Each number is 50 + 15 x the weight over its row's rms, rounded and kept within 0 to 99. Layers, rows and columns count from 0. The size before them is the row's rms in percent of the matrix's.

# up: layer 2 MLP up, 2304x768, rms 0.158, rows 1261-1329, columns 288-335
# down: layer 2 MLP down (transposed), 2304x768, rms 0.0423, rows 1261-1329, columns 288-335
up1261 107:34 52 71 38 54 67 36 51 54 45 13 53 79 48 52 49 33 56 25 40 51 59 51 52 52 47 38 49 60 62 51 51 26 73 45 31 26 46 64 60 62 77 49 65 35 33 60 35
down1261 113:35 30 65 54 29 60 41 54 53 45 57 51 39 65 24 49 50 57 42 61 71 71 69 41 51 25 47 59 54 47 51 46 72 55 50 61 56 59 47 25 34 47 59 45 75 58 34 62
up1262 111:51 59 39 49 76 16 40 55 53 43 57 38 54 56 33 54 32 40 58 42 21 70 22 55 70 72 27 32 36 66 68 69 57 62 81 48 58 50 65 51 55 66 35 42 80 40 00 44
down1262 113:59 51 66 55 46 50 41 53 56 57 42 40 39 45 55 35 25 18 50 31 60 64 40 51 45 47 18 46 53 53 52 63 77 51 40 45 33 24 47 50 46 66 66 65 42 33 52 79
up1263 135:25 60 41 49 47 47 39 64 34 30 51 62 38 59 63 58 60 56 54 40 57 37 52 44 44 61 18 31 63 40 59 51 40 59 52 59 43 43 19 65 69 60 37 63 46 43 45 62
down1263 140:52 60 53 26 35 56 65 40 41 64 81 53 57 90 67 55 66 72 71 77 42 49 68 50 65 74 34 64 54 46 64 43 30 57 79 42 65 54 26 90 50 67 53 60 63 56 43 61
up1264 117:63 27 26 19 50 54 31 38 68 50 45 40 27 39 51 29 73 52 42 46 33 67 54 58 45 60 45 37 50 56 34 38 42 45 51 31 74 76 35 54 18 54 69 87 35 65 55 68
down1264 117:24 42 50 33 49 31 51 60 57 62 43 79 80 18 57 66 42 58 56 46 59 70 71 42 92 37 27 60 61 45 73 60 47 50 42 23 74 61 34 33 39 43 30 53 52 51 57 65
up1265 116:46 49 24 57 50 26 49 13 81 52 65 53 39 13 35 40 43 51 30 69 38 44 83 37 60 67 45 59 38 28 37 31 53 66 52 56 75 54 91 42 38 83 64 53 69 29 32 53
down1265 117:60 36 64 76 23 43 34 51 78 60 26 40 47 46 81 51 43 62 59 61 25 46 69 30 35 36 54 34 35 56 61 38 55 43 64 39 54 72 45 36 52 54 51 36 35 54 47 25
up1266 129:62 31 41 58 40 34 69 59 28 17 53 41 70 62 48 54 43 50 52 33 58 55 40 13 45 63 67 50 35 39 54 50 43 41 75 56 46 67 33 37 23 71 47 81 61 32 51 63
down1266 130:34 23 47 45 55 69 43 43 38 47 54 53 59 57 39 46 62 72 32 07 86 44 52 54 55 36 58 45 42 32 80 72 37 58 59 55 31 43 63 48 16 99 46 63 49 68 38 42
up1267 099:29 48 53 60 45 27 46 55 62 52 52 49 65 62 50 54 58 50 42 52 38 36 40 36 37 34 30 64 74 60 29 30 54 47 47 72 59 57 49 45 41 49 41 41 72 33 36 35
down1267 092:42 52 66 79 29 59 50 59 58 39 38 71 46 44 70 77 75 46 55 28 57 32 54 30 56 61 51 51 46 63 42 51 42 48 55 11 50 36 75 37 54 47 27 55 50 54 24 40
up1268 070:58 44 49 42 54 41 56 24 66 56 49 40 24 34 63 67 55 54 41 67 65 53 52 38 81 67 43 42 69 39 47 37 29 59 52 43 66 50 42 44 46 51 64 71 50 80 34 50
down1268 064:64 32 66 34 51 69 44 38 26 52 50 49 69 37 53 43 56 61 47 62 31 59 81 61 59 47 43 42 50 28 29 13 59 47 45 35 79 61 47 66 46 37 51 38 58 28 46 40
up1269 107:54 64 58 60 47 56 66 34 43 68 42 41 53 42 51 46 34 62 33 25 24 48 88 53 51 54 50 68 30 66 24 59 45 61 64 65 51 47 29 35 38 63 40 64 65 70 47 52
down1269 106:63 42 49 52 71 53 49 44 80 50 49 62 56 65 20 46 53 48 47 56 79 56 47 47 28 40 61 56 27 60 31 35 58 50 15 61 57 45 76 58 52 63 52 81 71 27 34 32
up1270 111:71 62 30 51 43 41 69 23 32 46 56 31 46 40 43 59 66 20 59 56 52 53 52 51 38 20 49 33 42 60 43 80 58 39 66 67 62 58 55 33 28 43 63 46 50 59 62 24
down1270 113:41 66 71 42 64 50 28 67 64 46 64 28 40 00 84 55 43 54 50 53 51 44 49 39 17 41 67 80 46 60 68 22 47 59 46 52 52 40 85 31 41 47 43 60 63 45 37 48
up1271 100:55 46 52 46 67 54 50 44 72 47 37 17 60 46 53 44 51 51 52 47 49 56 08 29 67 31 37 02 68 53 55 70 49 32 60 47 73 37 15 46 64 63 42 67 52 63 40 59
down1271 093:25 54 44 61 50 42 52 36 61 44 56 46 41 44 43 40 52 33 48 64 56 36 69 37 41 32 12 47 58 65 37 44 45 28 18 46 14 49 43 49 42 45 49 62 46 32 52 35
up1272 092:54 62 61 89 52 39 50 39 71 48 40 61 46 37 57 39 43 54 77 77 42 46 39 30 52 32 45 70 41 73 53 31 43 34 56 57 35 68 42 38 49 58 53 43 57 35 53 51
down1272 085:55 74 33 43 11 52 42 66 58 55 34 23 66 62 47 28 41 29 32 55 53 86 46 48 45 18 46 41 42 58 26 53 33 43 48 60 20 41 39 52 49 59 44 45 69 54 52 84
up1273 107:42 52 66 72 45 41 36 56 34 53 31 52 44 40 57 38 57 53 37 54 65 17 70 45 70 71 43 33 34 43 66 41 56 38 42 47 59 55 47 41 31 46 13 67 38 49 48 34
down1273 104:58 69 80 38 26 38 41 60 30 75 52 63 55 24 13 25 39 76 39 62 68 09 68 56 61 49 65 33 65 43 65 75 34 65 31 17 64 40 46 64 76 72 51 62 40 72 45 35
up1274 095:29 40 64 66 48 30 49 46 69 59 39 48 31 48 51 63 40 32 53 53 60 66 42 59 46 38 39 61 38 29 28 71 55 25 47 50 62 43 75 44 59 49 74 65 63 30 37 23
down1274 091:30 56 31 28 56 52 30 53 63 51 48 51 63 49 39 44 57 65 74 52 25 52 42 59 41 75 31 40 63 33 54 55 46 36 44 50 54 71 60 47 49 49 52 59 48 76 45 41
up1275 143:55 47 99 61 58 35 33 25 55 45 46 74 53 31 42 48 61 52 53 54 65 58 41 35 48 35 31 52 36 29 42 46 47 76 13 50 42 48 65 53 71 74 51 51 58 27 34 54
down1275 139:60 61 60 41 39 38 90 43 37 64 63 38 62 45 49 48 52 63 46 65 19 60 60 59 47 72 31 80 53 51 54 61 37 11 30 30 66 32 47 59 23 49 53 61 65 32 30 54
up1276 139:53 77 33 47 49 62 64 59 53 49 58 49 34 62 48 34 44 62 44 48 63 57 53 48 68 28 51 36 52 40 30 46 64 41 66 39 45 18 49 59 70 48 56 66 35 65 77 67
down1276 134:61 31 58 41 44 57 69 39 36 59 52 41 61 37 15 15 33 68 64 53 54 59 85 68 48 25 69 67 36 55 86 84 79 53 60 51 19 28 34 54 52 58 71 57 47 26 70 50
up1277 103:47 42 33 39 34 71 49 51 68 64 47 60 60 50 71 14 69 70 44 45 33 51 38 47 48 78 25 45 63 44 44 48 48 64 60 22 66 64 26 78 45 58 35 54 52 47 59 54
down1277 110:23 47 49 54 65 60 30 66 51 55 70 78 46 45 55 33 47 70 53 67 65 51 55 49 65 51 52 60 33 49 42 63 58 44 35 45 58 29 51 36 29 64 26 79 65 44 63 38
up1278 076:24 72 39 63 58 45 61 32 57 54 85 73 42 66 78 30 50 61 63 41 47 44 75 40 52 66 48 58 44 90 30 59 34 53 54 67 52 31 52 57 30 49 43 42 85 60 39 63
down1278 069:53 34 59 66 63 46 52 75 19 02 61 56 77 57 38 60 49 75 30 31 41 81 57 52 28 34 45 63 51 43 53 73 29 69 40 37 48 43 69 62 78 26 61 69 56 21 68 38
up1279 120:12 33 45 50 26 41 62 54 51 38 68 77 38 71 49 49 74 34 56 52 35 56 65 60 75 50 55 47 75 44 33 58 26 42 43 58 38 51 10 28 45 79 86 44 54 47 50 49
down1279 127:41 51 37 38 64 44 31 64 61 60 36 76 46 48 43 45 56 54 55 79 27 43 24 63 42 58 42 74 57 68 54 42 77 55 51 42 59 61 62 71 70 42 61 78 85 79 39 47
up1280 048:21 28 56 55 32 43 27 63 68 65 48 32 41 62 68 42 34 41 61 36 50 71 40 49 28 55 58 53 63 49 50 32 60 33 57 68 41 38 54 79 26 48 60 48 71 44 59 46
down1280 048:69 58 49 55 38 66 47 08 44 46 70 40 45 48 66 61 30 50 56 46 54 53 42 31 28 55 47 50 48 18 47 39 68 72 63 77 68 51 56 52 34 52 45 50 41 64 59 41
up1281 123:74 25 51 33 45 41 54 48 25 20 35 41 63 51 53 70 54 46 37 55 59 55 45 73 43 60 49 58 49 29 55 51 45 54 43 46 54 53 51 38 55 58 44 49 32 41 45 58
down1281 133:41 54 63 46 22 17 60 48 46 32 62 53 58 35 30 54 43 49 34 68 27 40 64 49 52 43 45 50 56 48 51 70 33 52 41 60 06 58 34 72 38 43 35 39 40 51 38 29
up1282 062:59 39 66 42 63 44 56 34 52 49 49 23 54 73 45 41 64 64 59 61 74 31 50 78 53 41 54 60 51 19 87 70 33 44 31 23 68 55 40 73 47 64 58 70 66 45 53 50
down1282 056:60 41 52 75 53 70 64 61 66 47 40 60 76 34 70 64 44 51 64 53 26 39 74 49 39 25 59 45 40 45 29 66 70 58 58 39 84 31 53 58 44 74 74 64 80 35 59 48
up1283 096:43 49 36 34 67 71 55 44 78 52 45 36 57 49 49 61 52 84 44 06 42 66 61 55 40 58 49 63 30 54 61 47 84 20 33 51 32 64 31 52 98 67 54 63 32 23 45 53
down1283 099:33 07 73 46 46 60 61 55 66 50 31 45 53 53 57 53 39 44 42 29 63 42 54 56 33 63 71 50 64 62 58 35 64 18 73 53 49 44 29 85 79 68 50 82 39 40 52 45
up1284 045:38 65 51 50 48 52 50 85 52 31 34 51 47 46 46 43 55 62 58 43 40 37 48 34 36 54 63 51 25 44 68 42 46 47 72 66 51 43 86 44 48 49 49 26 44 32 54 38
down1284 042:45 55 73 23 50 60 75 26 52 43 25 68 35 43 34 41 53 58 46 60 34 67 38 43 59 36 46 38 45 65 57 41 37 52 34 55 67 68 51 64 36 45 50 52 58 31 46 46
up1285 072:46 46 40 52 58 45 40 68 35 31 32 50 61 48 31 61 49 49 71 67 40 57 56 43 33 52 46 53 41 45 34 51 56 46 52 62 45 31 55 63 48 42 49 77 43 60 40 16
down1285 071:51 42 70 65 40 43 38 33 57 37 64 37 38 31 50 39 48 46 50 70 53 54 68 46 50 46 59 51 49 31 35 54 45 62 63 86 52 35 54 41 46 53 50 63 33 80 60 43
up1286 087:59 61 55 54 60 55 48 98 64 86 36 53 46 36 55 73 51 58 46 64 65 45 38 39 52 24 57 46 50 42 52 77 45 32 59 82 53 47 49 67 63 53 56 51 58 57 53 49
down1286 076:18 31 43 46 53 42 45 50 39 62 70 74 82 61 57 27 48 79 64 64 57 82 62 50 55 38 54 47 63 30 26 49 29 53 59 62 66 66 42 20 45 61 78 53 67 19 54 60
up1287 127:55 35 37 49 53 56 50 80 46 47 42 56 43 27 59 80 61 35 32 61 70 50 50 29 65 40 53 68 53 63 48 46 41 50 39 42 12 50 24 18 33 57 47 60 41 68 98 50
down1287 136:34 59 40 28 50 53 24 45 27 42 51 54 50 59 61 04 61 37 80 53 54 40 66 49 51 34 70 45 51 57 57 67 56 63 34 33 28 65 43 73 30 61 38 25 62 68 69 44
up1288 116:97 34 22 51 70 63 62 42 77 63 55 51 49 71 49 41 40 55 47 58 68 74 23 63 73 69 50 36 61 64 40 63 30 48 60 46 48 45 73 27 37 65 74 36 33 62 64 46
down1288 124:55 63 27 28 55 65 38 24 40 62 50 40 18 63 15 31 35 40 49 40 68 59 66 52 49 53 70 26 35 39 73 66 76 35 41 45 58 64 53 70 55 67 71 45 45 45 40 26
up1289 133:51 46 56 58 57 36 56 57 51 71 44 60 67 57 53 59 60 40 35 38 65 35 51 31 52 60 53 66 59 34 47 38 57 52 29 51 58 68 14 31 72 59 53 82 47 59 76 31
down1289 130:78 66 65 21 40 67 71 40 48 53 53 60 61 55 70 31 58 36 69 44 40 63 49 58 63 55 40 84 87 64 53 14 55 50 64 29 74 57 40 59 50 69 47 26 38 56 44 44
up1290 099:52 60 66 51 84 46 57 51 45 22 47 64 28 59 62 53 54 16 64 43 68 43 47 20 33 41 71 23 49 55 43 55 40 64 63 73 68 45 61 72 62 35 40 82 34 31 88 23
down1290 090:54 44 59 63 55 49 84 38 67 48 58 52 37 63 51 53 72 60 61 72 39 48 68 41 51 63 65 64 61 70 45 58 60 48 45 56 52 46 52 30 56 63 31 50 60 55 67 41
up1291 089:50 80 45 15 45 58 52 42 51 71 43 82 52 58 31 35 52 54 40 46 40 29 34 41 59 56 34 46 34 45 54 32 50 28 40 00 72 23 48 50 44 52 56 90 61 16 25 43
down1291 086:53 60 45 35 65 49 50 15 30 18 61 41 54 62 38 49 52 63 38 52 37 77 70 60 54 54 48 40 53 50 66 27 46 52 75 43 42 34 32 33 19 73 74 72 69 56 33 60
up1292 055:61 96 48 48 63 38 45 68 61 28 71 48 50 65 63 58 38 41 51 58 48 47 50 64 46 34 60 41 39 63 40 56 55 35 61 63 56 38 57 37 55 40 42 51 50 54 53 50
down1292 051:75 52 54 40 20 71 49 77 66 43 43 39 63 56 54 29 48 64 16 91 36 43 65 53 19 31 65 45 51 56 53 48 54 27 41 57 66 50 49 48 54 28 40 69 51 28 43 43
up1293 113:62 43 72 60 61 21 45 38 48 33 50 64 13 41 58 52 51 48 57 49 42 45 53 24 62 35 57 20 34 19 53 61 54 90 47 43 52 47 35 56 27 75 52 71 50 31 48 71
down1293 109:43 53 43 19 84 50 79 97 63 22 59 47 25 47 64 70 42 44 49 58 51 54 49 43 18 43 30 57 51 38 54 61 70 78 07 54 52 08 61 73 64 45 65 58 50 59 52 69
up1294 054:61 52 68 63 45 64 58 55 51 60 58 32 41 68 36 59 53 42 60 56 66 47 29 31 52 47 35 75 53 35 71 53 66 55 62 69 77 40 25 37 61 51 63 35 68 37 54 71
down1294 052:54 57 17 52 43 64 48 75 42 73 61 47 47 58 33 67 21 49 49 59 38 41 32 43 63 70 49 39 60 30 59 35 57 76 56 53 35 23 40 43 60 73 36 34 53 32 23 16
up1295 082:76 38 72 51 40 70 21 68 64 38 66 63 26 34 32 69 45 22 67 48 49 58 69 28 41 27 55 29 62 44 50 41 34 58 53 42 57 56 67 37 60 34 74 33 70 39 60 39
down1295 076:37 38 61 44 58 56 60 63 34 62 34 44 41 56 18 44 66 50 39 45 64 53 50 57 77 68 58 80 56 45 42 64 36 47 22 73 71 37 50 71 77 53 51 36 65 55 57 10
up1296 115:53 55 38 40 59 67 40 47 28 57 42 35 52 73 24 37 38 46 36 67 39 44 55 70 56 57 46 50 54 55 29 59 26 58 56 54 51 66 33 55 73 76 30 56 42 63 52 41
down1296 115:41 62 64 55 49 57 72 54 33 49 39 43 32 56 42 22 36 52 50 39 72 58 42 35 33 73 32 53 61 56 53 48 59 41 71 43 34 49 59 63 55 15 70 29 50 47 61 49
up1297 055:58 37 51 57 58 65 65 65 53 69 73 59 39 48 58 45 99 36 79 66 27 60 33 34 56 46 53 52 42 28 25 49 64 28 45 66 58 67 59 58 52 87 80 50 40 80 55 50
down1297 050:57 63 46 31 63 31 68 48 31 56 46 47 55 39 57 56 25 72 50 34 57 60 54 58 32 51 51 49 75 57 38 33 58 67 72 44 44 48 53 47 36 61 28 49 45 50 41 27
up1298 070:72 54 52 46 66 57 41 44 47 42 48 55 47 25 40 51 56 43 32 46 59 44 39 63 31 59 50 47 38 78 85 54 43 58 52 57 70 63 55 54 70 50 58 22 70 45 43 48
down1298 066:51 45 45 42 58 58 29 54 65 36 43 59 69 42 48 78 36 54 57 55 34 70 53 56 78 67 72 52 56 26 33 59 59 58 42 41 53 60 31 52 61 40 48 66 76 58 46 31
up1299 090:37 29 52 36 71 63 37 35 46 45 35 29 65 70 47 41 57 48 61 46 32 19 23 53 39 30 30 16 27 43 50 53 44 34 58 44 76 46 55 65 42 58 50 68 51 27 60 66
down1299 103:72 74 67 31 40 50 39 52 40 39 63 45 57 65 32 41 44 46 75 54 46 49 28 46 43 48 40 44 33 21 55 34 43 26 58 53 77 51 51 47 52 69 64 35 58 53 44 72
up1300 063:45 73 45 38 41 63 41 43 50 69 53 40 36 41 43 59 74 56 44 40 42 62 18 22 34 28 54 40 57 57 39 68 33 69 56 47 45 67 51 59 52 59 30 46 48 40 52 69
down1300 061:37 30 83 61 35 40 44 44 36 45 63 44 65 45 30 84 65 50 59 44 45 49 38 62 42 64 63 59 34 47 39 61 63 50 44 44 89 59 45 43 34 40 34 21 52 51 60 50
up1301 132:64 32 35 46 82 77 74 47 43 28 14 65 34 45 51 57 36 61 54 23 42 55 65 61 48 47 50 53 35 34 29 59 35 31 33 34 44 54 45 58 48 65 49 63 36 56 23 60
down1301 137:29 25 68 39 44 53 51 44 32 78 46 50 81 36 39 62 45 81 69 79 48 26 36 48 39 31 55 40 72 50 52 54 20 31 43 62 59 70 84 40 55 58 37 68 47 51 57 39
up1302 121:48 39 66 64 45 25 57 52 57 45 40 43 56 77 45 43 45 23 49 54 45 27 34 53 53 27 47 51 52 48 77 37 55 53 34 40 44 54 64 45 61 68 40 68 24 51 54 46
down1302 133:73 68 46 20 58 64 51 47 56 42 66 32 68 35 56 29 44 31 49 37 36 43 61 65 51 29 60 49 38 51 38 47 73 33 60 39 59 34 29 58 64 50 75 53 49 56 61 22
up1303 124:53 70 64 50 32 71 71 48 65 41 46 65 64 64 48 38 39 58 40 30 49 35 70 62 53 69 52 57 52 53 34 41 19 28 42 54 50 74 51 49 51 64 46 43 55 40 29 58
down1303 123:47 55 38 27 66 36 60 50 72 44 15 61 68 67 85 43 52 57 66 51 21 37 57 79 71 46 67 66 65 56 35 61 51 48 47 67 36 69 22 44 83 52 71 52 55 73 22 42
up1304 095:60 64 47 44 54 67 31 57 67 36 39 47 64 39 38 49 71 74 50 54 71 64 49 52 55 17 47 50 63 42 57 47 60 43 66 62 18 40 23 59 58 48 32 71 48 47 61 26
down1304 086:47 38 55 71 24 56 59 57 46 32 45 79 66 70 24 85 46 15 67 44 43 49 41 89 52 63 64 51 62 56 61 24 73 27 57 64 25 54 69 54 50 50 39 62 51 32 60 26
up1305 022:66 85 40 52 64 31 68 40 36 53 38 48 33 41 55 46 32 74 75 51 56 75 75 32 58 35 45 62 32 35 47 19 66 57 85 64 55 45 29 66 37 67 49 50 63 67 60 51
down1305 019:46 43 69 61 54 50 49 72 77 44 47 41 50 37 34 43 48 54 78 59 38 67 44 40 37 54 59 31 59 21 29 46 56 45 26 54 78 45 53 49 48 47 48 48 25 50 48 39
up1306 120:78 49 53 62 52 42 27 04 28 38 47 55 57 53 58 24 41 72 42 60 49 65 49 59 59 26 47 26 39 75 47 50 51 56 28 64 43 40 36 68 60 34 49 62 48 38 29 58
down1306 123:25 70 40 37 65 42 56 55 43 38 66 77 58 62 36 42 64 33 79 49 40 58 59 44 64 54 35 72 40 15 83 32 40 70 50 55 67 33 59 37 41 60 42 54 41 43 53 38
up1307 091:46 58 73 34 35 62 59 33 48 42 67 61 68 31 57 49 26 47 42 40 50 45 31 38 45 52 29 31 29 44 48 67 44 72 29 55 69 49 53 49 59 56 43 40 51 73 29 72
down1307 085:55 24 42 49 62 31 54 43 56 35 54 57 41 25 40 59 57 43 32 44 58 70 54 36 15 52 40 58 79 55 52 70 42 43 51 49 51 38 43 52 59 76 62 55 57 14 26 64
up1308 114:60 54 66 16 56 57 13 70 59 47 47 66 53 36 70 55 54 38 32 77 36 48 42 28 36 38 44 33 64 72 29 51 36 53 52 51 81 53 49 46 67 43 23 43 51 45 35 71
down1308 110:33 58 80 47 68 58 52 36 59 55 46 56 62 53 65 63 52 47 44 41 59 48 58 61 73 52 66 49 37 54 34 68 43 37 74 44 39 48 64 54 47 57 40 32 31 45 55 53
up1309 028:51 35 63 48 55 81 64 14 62 48 41 59 50 49 64 47 71 69 66 25 43 53 70 51 26 43 49 32 53 63 28 66 67 46 34 39 64 50 29 37 56 69 63 44 45 42 60 52
down1309 024:65 47 55 64 53 46 61 41 51 63 65 49 48 44 53 35 29 63 36 69 38 55 62 44 63 33 50 63 33 28 32 27 42 50 36 67 59 38 64 41 60 59 55 45 51 57 44 42
up1310 094:20 43 47 39 81 45 66 42 66 73 46 46 32 41 54 47 47 49 44 40 20 33 54 47 21 49 59 56 39 45 66 58 57 59 74 35 23 43 45 44 47 60 65 60 21 50 45 63
down1310 093:38 30 47 40 49 60 46 27 45 63 63 50 41 54 68 63 42 41 14 27 61 61 40 45 40 42 42 46 50 65 51 60 59 52 57 53 19 39 52 51 80 80 58 83 68 48 82 45
up1311 053:66 25 40 40 46 72 38 37 60 46 38 73 26 18 30 59 46 62 39 68 52 87 54 72 70 46 21 16 29 48 69 56 54 71 55 59 51 61 75 71 61 39 79 74 65 35 41 37
down1311 050:16 56 54 33 78 45 73 27 68 39 34 69 54 53 63 54 45 48 16 44 61 64 59 40 68 11 51 71 62 78 43 22 47 44 55 51 55 64 99 52 35 43 36 47 28 44 73 49
up1312 049:38 22 41 50 45 55 40 69 81 68 32 48 24 49 49 54 44 75 45 71 82 59 50 37 52 45 37 42 59 44 61 56 44 62 39 27 55 57 55 77 58 41 55 63 44 31 63 52
down1312 049:37 17 57 27 32 63 43 35 58 78 26 49 44 49 31 42 37 76 61 50 53 35 51 76 29 66 50 45 54 51 76 76 53 49 63 58 64 47 99 58 51 58 43 59 43 72 33 30
up1313 101:92 46 44 24 32 19 29 56 46 31 33 53 40 33 49 68 62 31 56 56 63 28 30 52 50 60 57 30 53 28 72 15 48 35 58 53 37 47 76 41 58 51 84 58 43 43 56 27
down1313 098:59 50 40 54 60 58 44 56 53 23 41 50 23 60 17 44 34 55 53 47 53 51 44 59 34 55 81 76 67 49 72 60 51 41 60 50 54 53 50 21 55 21 68 12 49 66 49 54
up1314 081:42 53 75 52 56 79 41 52 61 49 57 32 39 57 55 64 46 42 68 66 31 35 43 57 62 68 52 59 26 60 53 45 30 39 33 32 40 66 34 27 58 64 19 45 34 14 57 47
down1314 075:44 41 54 66 63 34 40 42 33 59 50 49 25 51 30 41 49 77 66 76 45 63 40 38 26 68 79 33 81 61 57 22 60 22 47 58 68 39 78 52 50 76 60 35 47 51 25 23
up1315 134:46 65 28 55 43 64 73 49 61 73 64 29 31 28 53 25 54 35 73 45 23 45 70 39 64 38 25 04 55 47 48 61 55 36 76 53 70 68 50 49 36 53 49 40 58 40 52 52
down1315 129:30 43 48 52 27 29 48 59 52 48 58 33 74 39 46 59 66 36 58 49 39 59 61 33 58 27 86 73 61 34 99 56 28 44 49 50 35 82 13 49 44 63 53 39 45 67 53 50
up1316 102:31 80 69 29 71 44 48 71 44 46 54 27 52 43 29 70 28 41 48 52 38 52 82 47 45 57 55 64 55 47 73 67 39 46 44 28 59 20 25 92 45 49 28 37 47 33 51 65
down1316 113:70 56 67 48 54 41 45 61 40 42 74 54 45 44 12 35 53 65 45 63 46 66 37 82 80 25 40 49 41 52 52 51 40 58 93 98 66 63 59 38 49 73 30 57 29 64 52 10
up1317 085:28 41 58 67 71 63 80 42 58 60 47 46 55 64 54 55 58 63 46 39 22 14 37 47 61 43 52 63 55 39 00 65 39 64 64 72 52 51 58 62 50 65 46 52 33 59 39 60
down1317 079:42 52 51 41 66 58 47 24 65 38 72 21 51 43 51 53 44 64 44 31 56 47 38 45 47 39 77 51 59 72 34 21 27 59 63 40 33 56 40 47 44 48 56 69 76 65 34 48
up1318 105:59 55 27 42 65 33 75 23 35 22 49 54 34 62 48 47 33 47 31 49 73 50 52 27 74 53 99 85 39 35 39 51 43 74 85 55 51 77 60 46 39 57 61 52 49 30 58 67
down1318 114:55 41 66 22 41 45 62 57 37 71 46 53 35 34 69 47 68 44 68 30 33 75 48 39 49 38 48 41 41 58 46 49 40 71 30 68 26 28 73 48 54 44 55 46 41 70 45 60
up1319 091:60 33 45 41 60 50 43 77 54 82 90 51 34 46 52 52 67 84 69 36 41 39 42 43 30 62 63 54 23 40 59 53 53 40 49 48 39 23 65 47 53 58 27 37 65 64 62 67
down1319 091:45 56 52 67 40 60 45 56 51 36 33 64 25 51 77 66 54 43 44 51 34 37 55 50 38 56 67 37 43 43 68 52 42 73 15 61 67 34 38 54 43 65 57 67 53 47 68 62
up1320 099:66 43 46 31 43 44 41 37 47 38 39 12 48 72 41 70 40 47 66 64 65 34 80 70 61 64 61 60 71 68 31 38 61 69 28 16 31 61 25 48 49 42 55 73 28 53 74 43
down1320 104:34 43 49 66 63 51 66 61 44 46 54 43 38 40 39 46 47 53 46 51 48 45 35 50 55 38 69 37 32 36 33 55 49 44 19 22 81 38 31 51 47 26 68 24 56 80 62 43
up1321 112:66 56 23 77 32 63 42 07 55 63 39 60 61 49 31 41 60 80 33 67 45 53 38 44 37 46 52 63 63 29 39 67 61 35 55 57 54 27 55 37 45 45 46 51 63 59 21 60
down1321 128:51 61 80 76 42 40 58 60 61 68 20 62 80 44 42 58 47 38 23 61 60 31 52 56 62 34 40 56 39 35 64 56 50 68 17 55 56 24 79 46 33 45 23 59 60 70 35 60
up1322 120:73 84 34 56 40 52 30 33 63 30 59 69 11 65 35 57 49 29 46 52 48 65 42 37 38 30 59 46 50 63 46 71 58 69 34 67 53 59 56 42 50 76 42 53 42 56 51 51
down1322 118:62 55 36 62 53 47 47 53 95 46 22 26 27 54 46 21 53 55 10 47 55 62 58 42 58 47 66 50 46 65 62 58 17 39 44 39 48 51 53 43 24 26 62 61 75 57 68 50
up1323 122:53 56 45 49 32 59 51 40 50 63 53 39 41 60 45 56 79 49 77 42 50 54 40 31 49 50 65 21 43 57 24 56 26 66 69 58 63 34 66 60 67 60 48 53 23 41 50 57
down1323 131:34 58 58 24 36 63 78 55 46 57 40 50 42 30 62 70 42 38 79 80 53 74 29 66 50 38 57 18 73 86 49 55 46 64 34 85 96 23 75 58 36 60 40 66 63 57 65 16
up1324 107:51 40 55 50 48 52 42 38 52 43 38 51 74 36 45 40 43 82 42 53 15 47 58 26 34 72 44 60 70 62 78 59 41 35 52 84 56 80 79 39 34 47 50 58 60 25 47 53
down1324 101:64 64 41 53 70 47 53 50 70 66 56 18 68 16 30 56 84 46 62 68 28 61 66 49 39 33 38 29 88 69 49 54 56 82 79 38 14 59 59 32 74 41 72 71 40 35 39 52
up1325 115:41 40 39 61 49 28 50 39 32 34 49 32 41 56 50 45 47 59 50 57 49 85 37 50 64 27 60 52 55 46 26 33 31 56 62 51 77 43 34 45 58 19 52 46 72 57 54 33
down1325 106:58 22 32 66 61 42 28 35 62 59 50 35 15 42 43 53 50 43 60 43 72 70 65 07 57 82 68 55 60 42 34 24 48 46 50 36 61 58 45 33 33 43 42 37 26 65 30 55
up1326 065:32 41 49 51 23 50 20 32 11 52 75 28 93 70 51 44 54 52 55 64 31 45 41 46 47 63 69 57 65 54 45 60 65 33 39 37 69 55 39 67 70 57 72 14 15 59 60 66
down1326 066:50 46 47 78 44 62 69 53 65 49 68 70 52 42 63 44 48 61 68 54 70 39 36 21 63 73 37 34 54 70 38 78 81 46 64 50 61 49 38 37 47 62 60 36 46 65 37 64
up1327 114:42 31 56 56 66 59 47 50 07 71 64 50 40 43 44 46 60 32 29 52 78 42 34 40 58 44 68 60 70 18 32 42 59 50 46 59 52 54 42 37 62 25 70 70 59 38 65 72
down1327 116:46 32 58 43 69 29 50 58 36 29 49 39 51 43 44 31 60 40 47 54 36 59 49 44 78 50 26 50 75 33 38 37 21 30 45 37 39 53 48 40 44 53 57 56 64 67 40 77
up1328 093:46 55 17 42 53 37 57 20 31 40 45 35 57 36 84 79 70 55 37 66 48 56 60 61 60 68 67 48 48 75 76 93 47 42 56 46 44 56 55 61 45 34 52 38 15 41 71 41
down1328 090:41 39 73 45 24 41 53 40 59 46 46 83 22 18 85 51 43 56 55 48 45 27 62 33 37 43 37 49 64 86 46 70 47 44 57 58 32 52 61 51 34 49 58 54 53 54 14 42
up1329 086:28 65 72 77 42 57 43 52 53 66 80 29 56 36 84 43 42 65 60 36 19 59 52 72 41 33 67 65 16 71 26 80 43 28 45 27 58 48 42 46 60 34 50 46 53 60 57 44
down1329 080:60 38 49 32 49 33 23 45 63 64 50 56 38 59 44 64 54 61 61 25 66 72 71 63 37 35 69 35 34 59 41 40 38 51 32 49 69 42 26 63 67 70 61 36 30 44 42 45